config.toml
n_layer = 12
d_model = 640
n_head = 8
n_kv_head = 8
head_dim = 64
d_mlp = 2560
vocab_size = 32768
activation = "swiglu"
norm = "rmsnorm"
norm_place = "pre"
norm_eps = 1e-06
positions = "rope"
rope_base = 10000.0
rope_fraction = 0.25
qk_norm = false
attn_scale = 0.125
bias = "none"
tie_embeddings = false
parallel_block = false
extras = ["capped logits"]
init = "normal"
init_std_qkv = 0.0343
init_std_o = 0.0
init_std_up = 0.0343
init_std_down = 0.0
optimizer = "soap_variant"
lr = 0.00138
lr_mult_qkv = 0.7
beta1 = 0.95
beta2 = 0.98
lr_head = 0.00833
grad_clip = 0.5
warmup_steps = 200
schedule = "wsd"
decay_fraction = 1.0
decay_shape = "linear"
final_lr_fraction = 0.0
batch_tokens = 262144
seq_len = 768
doc_mask = true
train_tokens = 765500000
steps = 2921
dataset = "wikipedia_en"
Each number is 128 + 24 x the weight over its row's rms, rounded and kept within 0 to 255. Layers, rows and columns count from 0. Numbers have three digits each. The size before them is the row's rms in percent of the matrix's.

# gate: layer 4 MLP gate, 2560x640, rms 0.0427, rows 240-256, columns 256-383
# up: layer 4 MLP up, 2560x640, rms 0.0428, rows 240-255, columns 256-383
# down: layer 4 MLP down (transposed), 2560x640, rms 0.0318, rows 240-255, columns 256-383
gate240 099:135139160066139133137091134131185142124132125110134160152146109131164111110167114120125105188139161159124163139126123168126141152102151119120139089148183089127089155123076123105130092149129121159106095161119099148117152105133109114115100117147126132157122165152150117142145145108097162137091114123111161147125129118148169102128123117071121112121097085095114102135113136102106162146147
up240 099:084089077124135168167163123155137113147121104149127139182168129093146122115104122137124144147116180164141120117136138103143148129138182113114099152112131142091118118131134117117106099187137175110129172124121141182085167147088122106099142144147170126169115136116146142172126146158123135113098080088130106173142116123155157139099106113092141142165117082132100100092097148153115057112180
down240 104:156135108138156148089158107098141151093142110107096149126177166117088133139123141091145126090130136108147168087123150132107130176138090157139151109175081120151107101115107121110147139118111166157127147154130110120137129110133105132134115130098084129111127101097137146134124151163134167121135103106119159094131143170139135152105138134135121111096089140120150162111133056131136093159115
gate241 098:116145143114122127125135146126109144111094130164141122089108109163111158105108141146122135068137148130159174132100169154132120158136115118151099140138159145128112142166127121142148142136159141127103155171127140090101162151111154114105151160099126135120128093144097127086144140130105155146105159119116161123107154156103071113148116129158125152115100127183133128140138126133155147130062
up241 098:117134108049141099129145113134122120131135121128132121136134115105157112090160137150122132123103131115114131140114114117083135128119133132139127147130085141130126133139100139177161173158124158113184132148130155104171151146108098119094133106115109142110135124113123146113142097115101140120156125115131127174196101161125140107181120117183137097101127141139145119094119111112124140108135
down241 101:087127146135154142125136086160130113097114138161167084161140098135160148125089164137129167116170152085142088150125112146148151132123160102101163158114122125138094144109126091111103132146100131129126131132127103153114135164159092120098122101142159153134177128179151123089164145130144126107173132113105137162116114097144109105119093167110149079127133155125085090112147145127124148112163
gate242 094:142074128152078118125128128157174131153118105119138083092153116105124135134122110112148138147178154096101138136137141159124118139115130164139146130143079099135115115113119095113135101113089128153150174115143175130183111145104145087151114127093172150101119119185139099097151090099146102136132121140105147107130138102112112173136116074103159115139105136131164083118158119151132118198166
up242 097:120116119102150121131129131110087116100137132155144070130125162076159103142093131103129105125105111125122167179105107080141096137129128106116139147170156140178113112126145117104096176142155187112134115142136127122142135116169111156127191141167118140186120117117134124153144156156127176123090108121142102146100160119116153092119113144122112174149133130140109129139150138137152115091150
down242 101:126133171118134102095110143095145154117139090126173115154158117154125133100087135125103117141093086083163109127093141158135075133131147157133162113144147122118124123108093177147137174144129103146137162153103137110177106156120139155147083137155121114115114127106133114096125146088162126125111169098106166116143098156171094094116137118118131134146144145130140094069125130114131156137137
gate243 095:115105123141098145117144133113114099162114102105129124131145116157104134104127076158104070168140121141163100051131062091109082138125149164084115117140090166140121142070152126103166105154116134137104160165114149158098140100124165104123127136119122112134119131085124120106163153118110140133152108102152122088117099117119121119131136106134145123137139115101131173098088141135096109122144
up243 096:117126153088142142079146116111153175131116142094079083153138129155124120144122171128146151155166176119117115162144124137147187167149120116129116114135137119108166157114127150099118089127130115112123121139106086116067156092138106132149138095095129146137133123123139154124073145141159160221121110120120132145144140103143121125158119129137113132133113156155114144092086142119147109104076
down243 097:143167113132137115130129099120120135117098135168166167180127130113133120104090130175110118123146127124127113150120131139120116130113096132109151094114065085110115174104153124141138139104094107157123131061151147076148138126118128134139137144165186149097123101104127142139174140161156111133128150123108102096131129149115130158091133128112129087117104146070164159112150067149144130149127
gate244 096:139116122156123128131095136130136085107106108145149149160104111123127126131102109093122132124116150112145121148109093120146089160148120126129118170121124141154166179160181141136123111155132123144117109140160105134132129117109128153130131104128158120137134104148153104090155127125123136152191166115185121191138090133098150131179156130136093128120134119120112137115091096159120118121114
up244 092:123153136130137130165101141139149116085138155093103151107081125107120100151158140086114146123115097120128130157117136115125130179123125115141120142161123137156126138100099121097087118129138148054153138135086087158127125177163095155086120118160114129117131141138111104103118094139117127122134130139160165160158111103125155099122093127144099114134130150096109135122143160111127154144102
down244 099:105134136112144169121163155171153131106125106153124111119084143115102146124124162088130145120132143151124152134129089105120139150100116128118129130101089137132114121128105157135159076125157121154133109113080145133129136124105118157168127141100112136072103126107144122134141129123109158134151169163172161154156103162139141107136125101090147149136143168100145155063141130198102116144119
gate245 099:137126140134118152150127096146114098104150151093120107097121114130107130163138116140170147138142171113122141104136167142139120158109134155091148155125124131148133080109126123175103127093113181121108191124106124125120174138166100122140126144137135171083098117137130136140130123129135088177117187118120159118179102134113137131142173145146153174084156123072154136114105154150137146089099
up245 099:117156156135149132143129135137095126117146099105135119139114119175126144126114148180127122159115116128108178109140136103114148130100149091135118131127137138127125123083106110134145150104123137089134189149096162113142143122128126150083089099133178132155131136128133144110149106091128146128109143131111119159175105124155161106094090110119107148105102153116140110177079192104159166117112
down245 100:110161154121113153189131105105103123112123131161135155117115132139120157111166172116158162145167153121160102104110080106154117143067137111163164117105108176094118093129149119101119115173160114103124151120175146137145150147155142134121102149131153115088142112146118108103109141111116158130132126127140111152120127111147102102127138119144091132145148168141161042139097141122118116116115
gate246 099:136142104191144145142168147132137106142116145085128090145130130148133124128128158128131092128088136119111093091115121122110108170079073104121129120109151112136118151130105107166188133146132141141163115104080129105083119149090088121119122149101120085174149098127141160121118126136135153176148158136132141183112145138139117122136103141095085133148134103119096108160091135150131133115077
up246 099:171113131142148127105099154129089185123120164146152145168139084110099118151126080137103132168168117136140089132130119161164115131148140152129109118100100120150122115138144111139162135137102112125152125163176075094108126131096116089121118122114117117076134151140117117098098129150145149092130097096111126145167121135129106138133150117120121116141155120104125166159109116105111135118155
down246 095:138133107117142132107131099131129138119142115130115128141140147130108178090079142067160119152139137133102133127116170135141121109151133126116148104160093168117142107125125135120097138156136104121128178160103120126142105116147155144127120158163154161090130140140163099134101091079089088128139136114121154143129105114119132134141155078117138089082084135134143121129160143142122139143130
gate247 097:159136150132134139144133122152113158143123090164087122167115103104152148142158115136161065113175175120154097168112140171090171126107157134129156171115153134156133125169085132146108159100139110136110128090125103111118148070102120133156099134128105131132078145158106179067093154108145123147089150161158124075122138147145101156125154138126163166163156092141097140128128092113149129170110
up247 097:165113176135118060107138134088165118120147167137146138129164113125124146115125137102147102148139107145103080138108120132120145163140127123080105112141122095104101121138146107127120092116119126115105107157099134132125145194145092110170148160103169103167092118179162112150140104151099140145085150115139152152129163128108094095156130141135145158115138110144105152112141144158133146120109
down247 097:123123093125095091134142110118137134173125156118183146136146138129100159163124135105129118113115116125159161158100143123155118128149138163117146131146122144145141149170103118136155117105140143155103166085123118135143115122099138165126149119120101101171088159095122140115172147201167126150133100116154151130172172125052119131144136136166119143121154094091119132162161143100095106085148
gate248 101:168151109154103105105167120147126087141103120109128117182139083093138158091111130124143128127158139100164088128157120119104121114144114146122124131095170099121138141154088117098102137096101105099125142122134124129088089095122132095082131159079134157178146110119120103109079129150127117126141130143149123127118120081087129101109118152142122140107116115140133164116146115095136153116110
up248 093:187096103111140126100130140148136118124119128159162157146146118110171085168124103100120130143113151189127108157116136127103115149152114131112142161141151141125126152113161136132108123139196136088153113140132109138125142111144134128133123096071141157120104131140116099095137061149097142102129137132144135135153119138154102187153167094160097151167161134181077128148157194156161132129153
down248 097:152100133123157075144156175149093114140119172108096152159186137119133116170115138107101135138078119167094161106135121116147100119135126134115131114134143114203139131117122190093172111137153111136142146156078121136148130130103168124180139125132139116066141148092100144114119148136157177119118091129127105094123094115053154139111125173126144145132107116117141097135148202169164104104153
gate249 097:130147086099136128124076086110094105103188172149085179150119118142138154117117101138187151137117093095144113143107105093110134126147142147135139118100146130104145101139136150117113133127144162107107145106147100092089115131130092089138133147131128154139113115134132142133132093077133091180121085133138148082114124145134139102152162104121144118117151139121142094171115111110114108065133
up249 099:138094131086161142127142123143127139137149114134072150134133112124147103101108103140135112128130132120142092169101124121135136137087123133154107112154124108142129146111163063178104155092133102130110141143121145133166122112136115136166152146148140123148116108113124121116112149143103101135107147133139165054128081117108187148144114100139178143097135066105152103128132106140131114142142
down249 099:151095115135152154110120114105119137146108155104093135126131128142148130153113151105129160130092142133112111151133145138108138113136089132170152150171161123139141124126119123133103105100123142131127131136110139136131149127133100162150151148121145129155133109115153128105102127078109069168107162095122138094128100125086125137158132135095112114161136116133096159150136140112121152123155
gate250 096:104104170091168137115202085112129102124121092115131115134149150142156124116153106125165105129123139137106162137134120143134138161147108129142110137103132165113122120138138144155114111121133150100136072113176098136160104105149121171116127125106116129140150125123118139127115140172170130153133153178126106131103138143117164128154118126136105120151142111142111132086111099133131108146127
up250 094:103127133112111079132144156099137115131104155137170148117172071152124106135112171100087146124125146106126138141151118122099142120151130103117144144140151139111140151120134136100167139096157159125177112147128125090138148145139128112202144127102129113169106139139140102137120098127115150102112118166123134141161077140129119134085142117164156094123118122101131108138127150105149104096150
down250 095:115093137144130129123144157124114101182128129064111123158130088093157110137151095159147113126113141110100145116118091139127180124112141145112115154142130086142110120095136104145118130151135130105118103153161111125140094127090126147091117119090102086119121138119078108102097108161088122124162155140131095115184132151111146061136129093106094126172135133159121126128122115133139138158138
gate251 097:122151122105152168136129126147176120117107128136123108170131131114152154146147142124123117073185089089122166121155139113096146142115107089164141131119142149140146121152149177102156127118197130097123110125133088091115187133126105160129114149117116092138142118118165155141142106152127152137126121127137169136086181116143137165152124126107119128111122134125138123128119165122101140129162
up251 096:108139127152138112123117148117157132124156182132170125195173130163131129121070125136086120139135115109128147141079154142094139120081123101080134135171105137158153122174115102129100131095147116117144112165109116109106124143125176148171152144116153164149142106166120136110136110121105077114123157117143159172111115116143102125136119137138146109133101143137102103133101169151102148131135
down251 100:135090117111169131131133121156083177127155115129078094098143149131134175134143093163130125127133126106121085122152110111180156154077072117134107137110145149117120125130154085141063142118168164176116167146132123117184077091141117132149110166124076115127109162155126124094121130181123123142128126124125098133139103150175090122130141114101223141139129108169091117150124140107122121117105
gate252 101:128111142139105098143101090144108128125132116136148118111172089061122119200159087126108158121123140143153117126150101148116128138138076151117100128127131106125129162147111150116164110140125148103150118143124107141115163155090132126123126105158144161132098111143059124133127153117092172132111134147129116124149109138121161098103153141173143123123137147141105161132100152135189123120111
up252 103:114143167154119112123164107101115134119111106186093116064133117124110102053134122172140170139142141148106178146163102129112123126104164119160118120164143137154130096143155124145110119102154148129120156128121142127134152162103123142125152126138124070159155112090137162159129186116147119134129112121104134130153145173120191107102121102137131138120143109145165146106147177094153138160113
down252 100:103116151101139131151117111167101134111126094132122129116083093145099123151131130139151099086163132104128111142126120093174119118143126164157134119145132173082163155117121099120093102126156108109131085142138150169130115157160118104160134110120103101142103119110120101099123097068099194155127104123132140129136138117152112107174125134161105117160125141085158138132115131152187124135130
gate253 107:108128135134092152115135167117111134123149129106103083133165135132149161130092138124134145151136120136163101112142117139119139128121136134103082115154121154127164104137101106110149142130152098160104128122121138074131141149118127060159125122124114113141147119094130127127100131149106147116119116120093118119134073153166120111130101154150119100117142124104122134118189093118132129115109
up253 103:156150122110138116137164077153116148129111108126144141093077129141139113150156128112084137126122113115120183138094136137129132185172168096182131162114124125103145147157111144164100145098130112160117163101150127123143085163125116108096156121115143110142099140077106106103088092129165128143124080136162148122123116124139157092102129081114136108131141172136110090117127160108162124106117
down253 103:133109111131108126113126117129137170146125163109143153108086164138100126139127113168143174109120115130143096124137130186130111114106119140141138092106120139046141118120120139142147129141149091167135160130120111118157131116160116151124129107131132120143162130152161093112156176099156144132134120120128134100105115089137103075093115104167133124118167134130158147120096157097129154153089
gate254 101:151077143111127148113147113068117122112116145102147137147146105101114120153136114111153138163098129150095132158147145089127130130128120118130135127070123126116118083136090117140165104120108135150128133158095130136130131115108104128125088124134122149189120144109180129166166096126142101120077153153125122150108119114094102088067094157120118126108142109137131108082124113136133145151119
up254 096:106119095115146149113148128113150122116121126122111099138143111116137105093129132129137103136130142163125026127171153099128127097105133111121131106107128140119110153128150135112155140128128099159121154104136142118103121102133123118092149082124121115154154106122147143103155104149141143130116060096182143128125125143076092041086140093118145106115123104101105113160114165128103080118108
down254 098:134139134150134163111163114105148095123131101144142184179113138096125127167118087106155146157085107126104133153153111123141121119113137138149105151090151114150105125149136125108128124141104151142132082162137124127134098118143188132111117121120138151076151146141119143164140169128139126116117118134116158114171124122099117121090153157136106170095139187070146139125128098136160141094148
gate255 095:118116128137120172137118148163164148126093144147151135149085132094177133100153116140130109134059163146130155174096123142152152135120140132137122107150184165111122155108138128132144129081160155129119146138108109100121127143157171078123120143164092156088133142113133117176161135148110113111102118106119173113178089085122159115127142119109131122099105166148139158143142134119152158096138
up255 096:133125112100115149121102088137096101128141115118133139128127133123094162128104127106082113065160154156116121134117136124149131154172137126133144147138114114151125145096151110113147137164167094121146106120123153133186141130115124118105111093121096079142123127110111142190189115132095122152100142125123164127122094107117120135088092140101178151130136102152151143127104160108153099157145
down255 098:129134078106127150117102146099136125099070101142126157110118163114141100134182125115134113128160171105090140150148104110127157144095150172120108147130164157186094172121111106136095110128135092161115147146141152150097162097128068149084088074119164181113125156146171132097128144130096096121122141165159143153082117084084108094139121146121120150089134150157112150145124164160153160152140
gate256 103:120117123156110143122140123133141145142101115140154126110151142151121158125155078082145124147109119054130123137128114116130161090132148095116071164130126137111143163141139106127155109110094114082118121141124126150128142128119115124096115132120152144101132141133133138178137138118103099136136120168101134126094119106123110132095093109147160099101132115102074135119073150119132121115070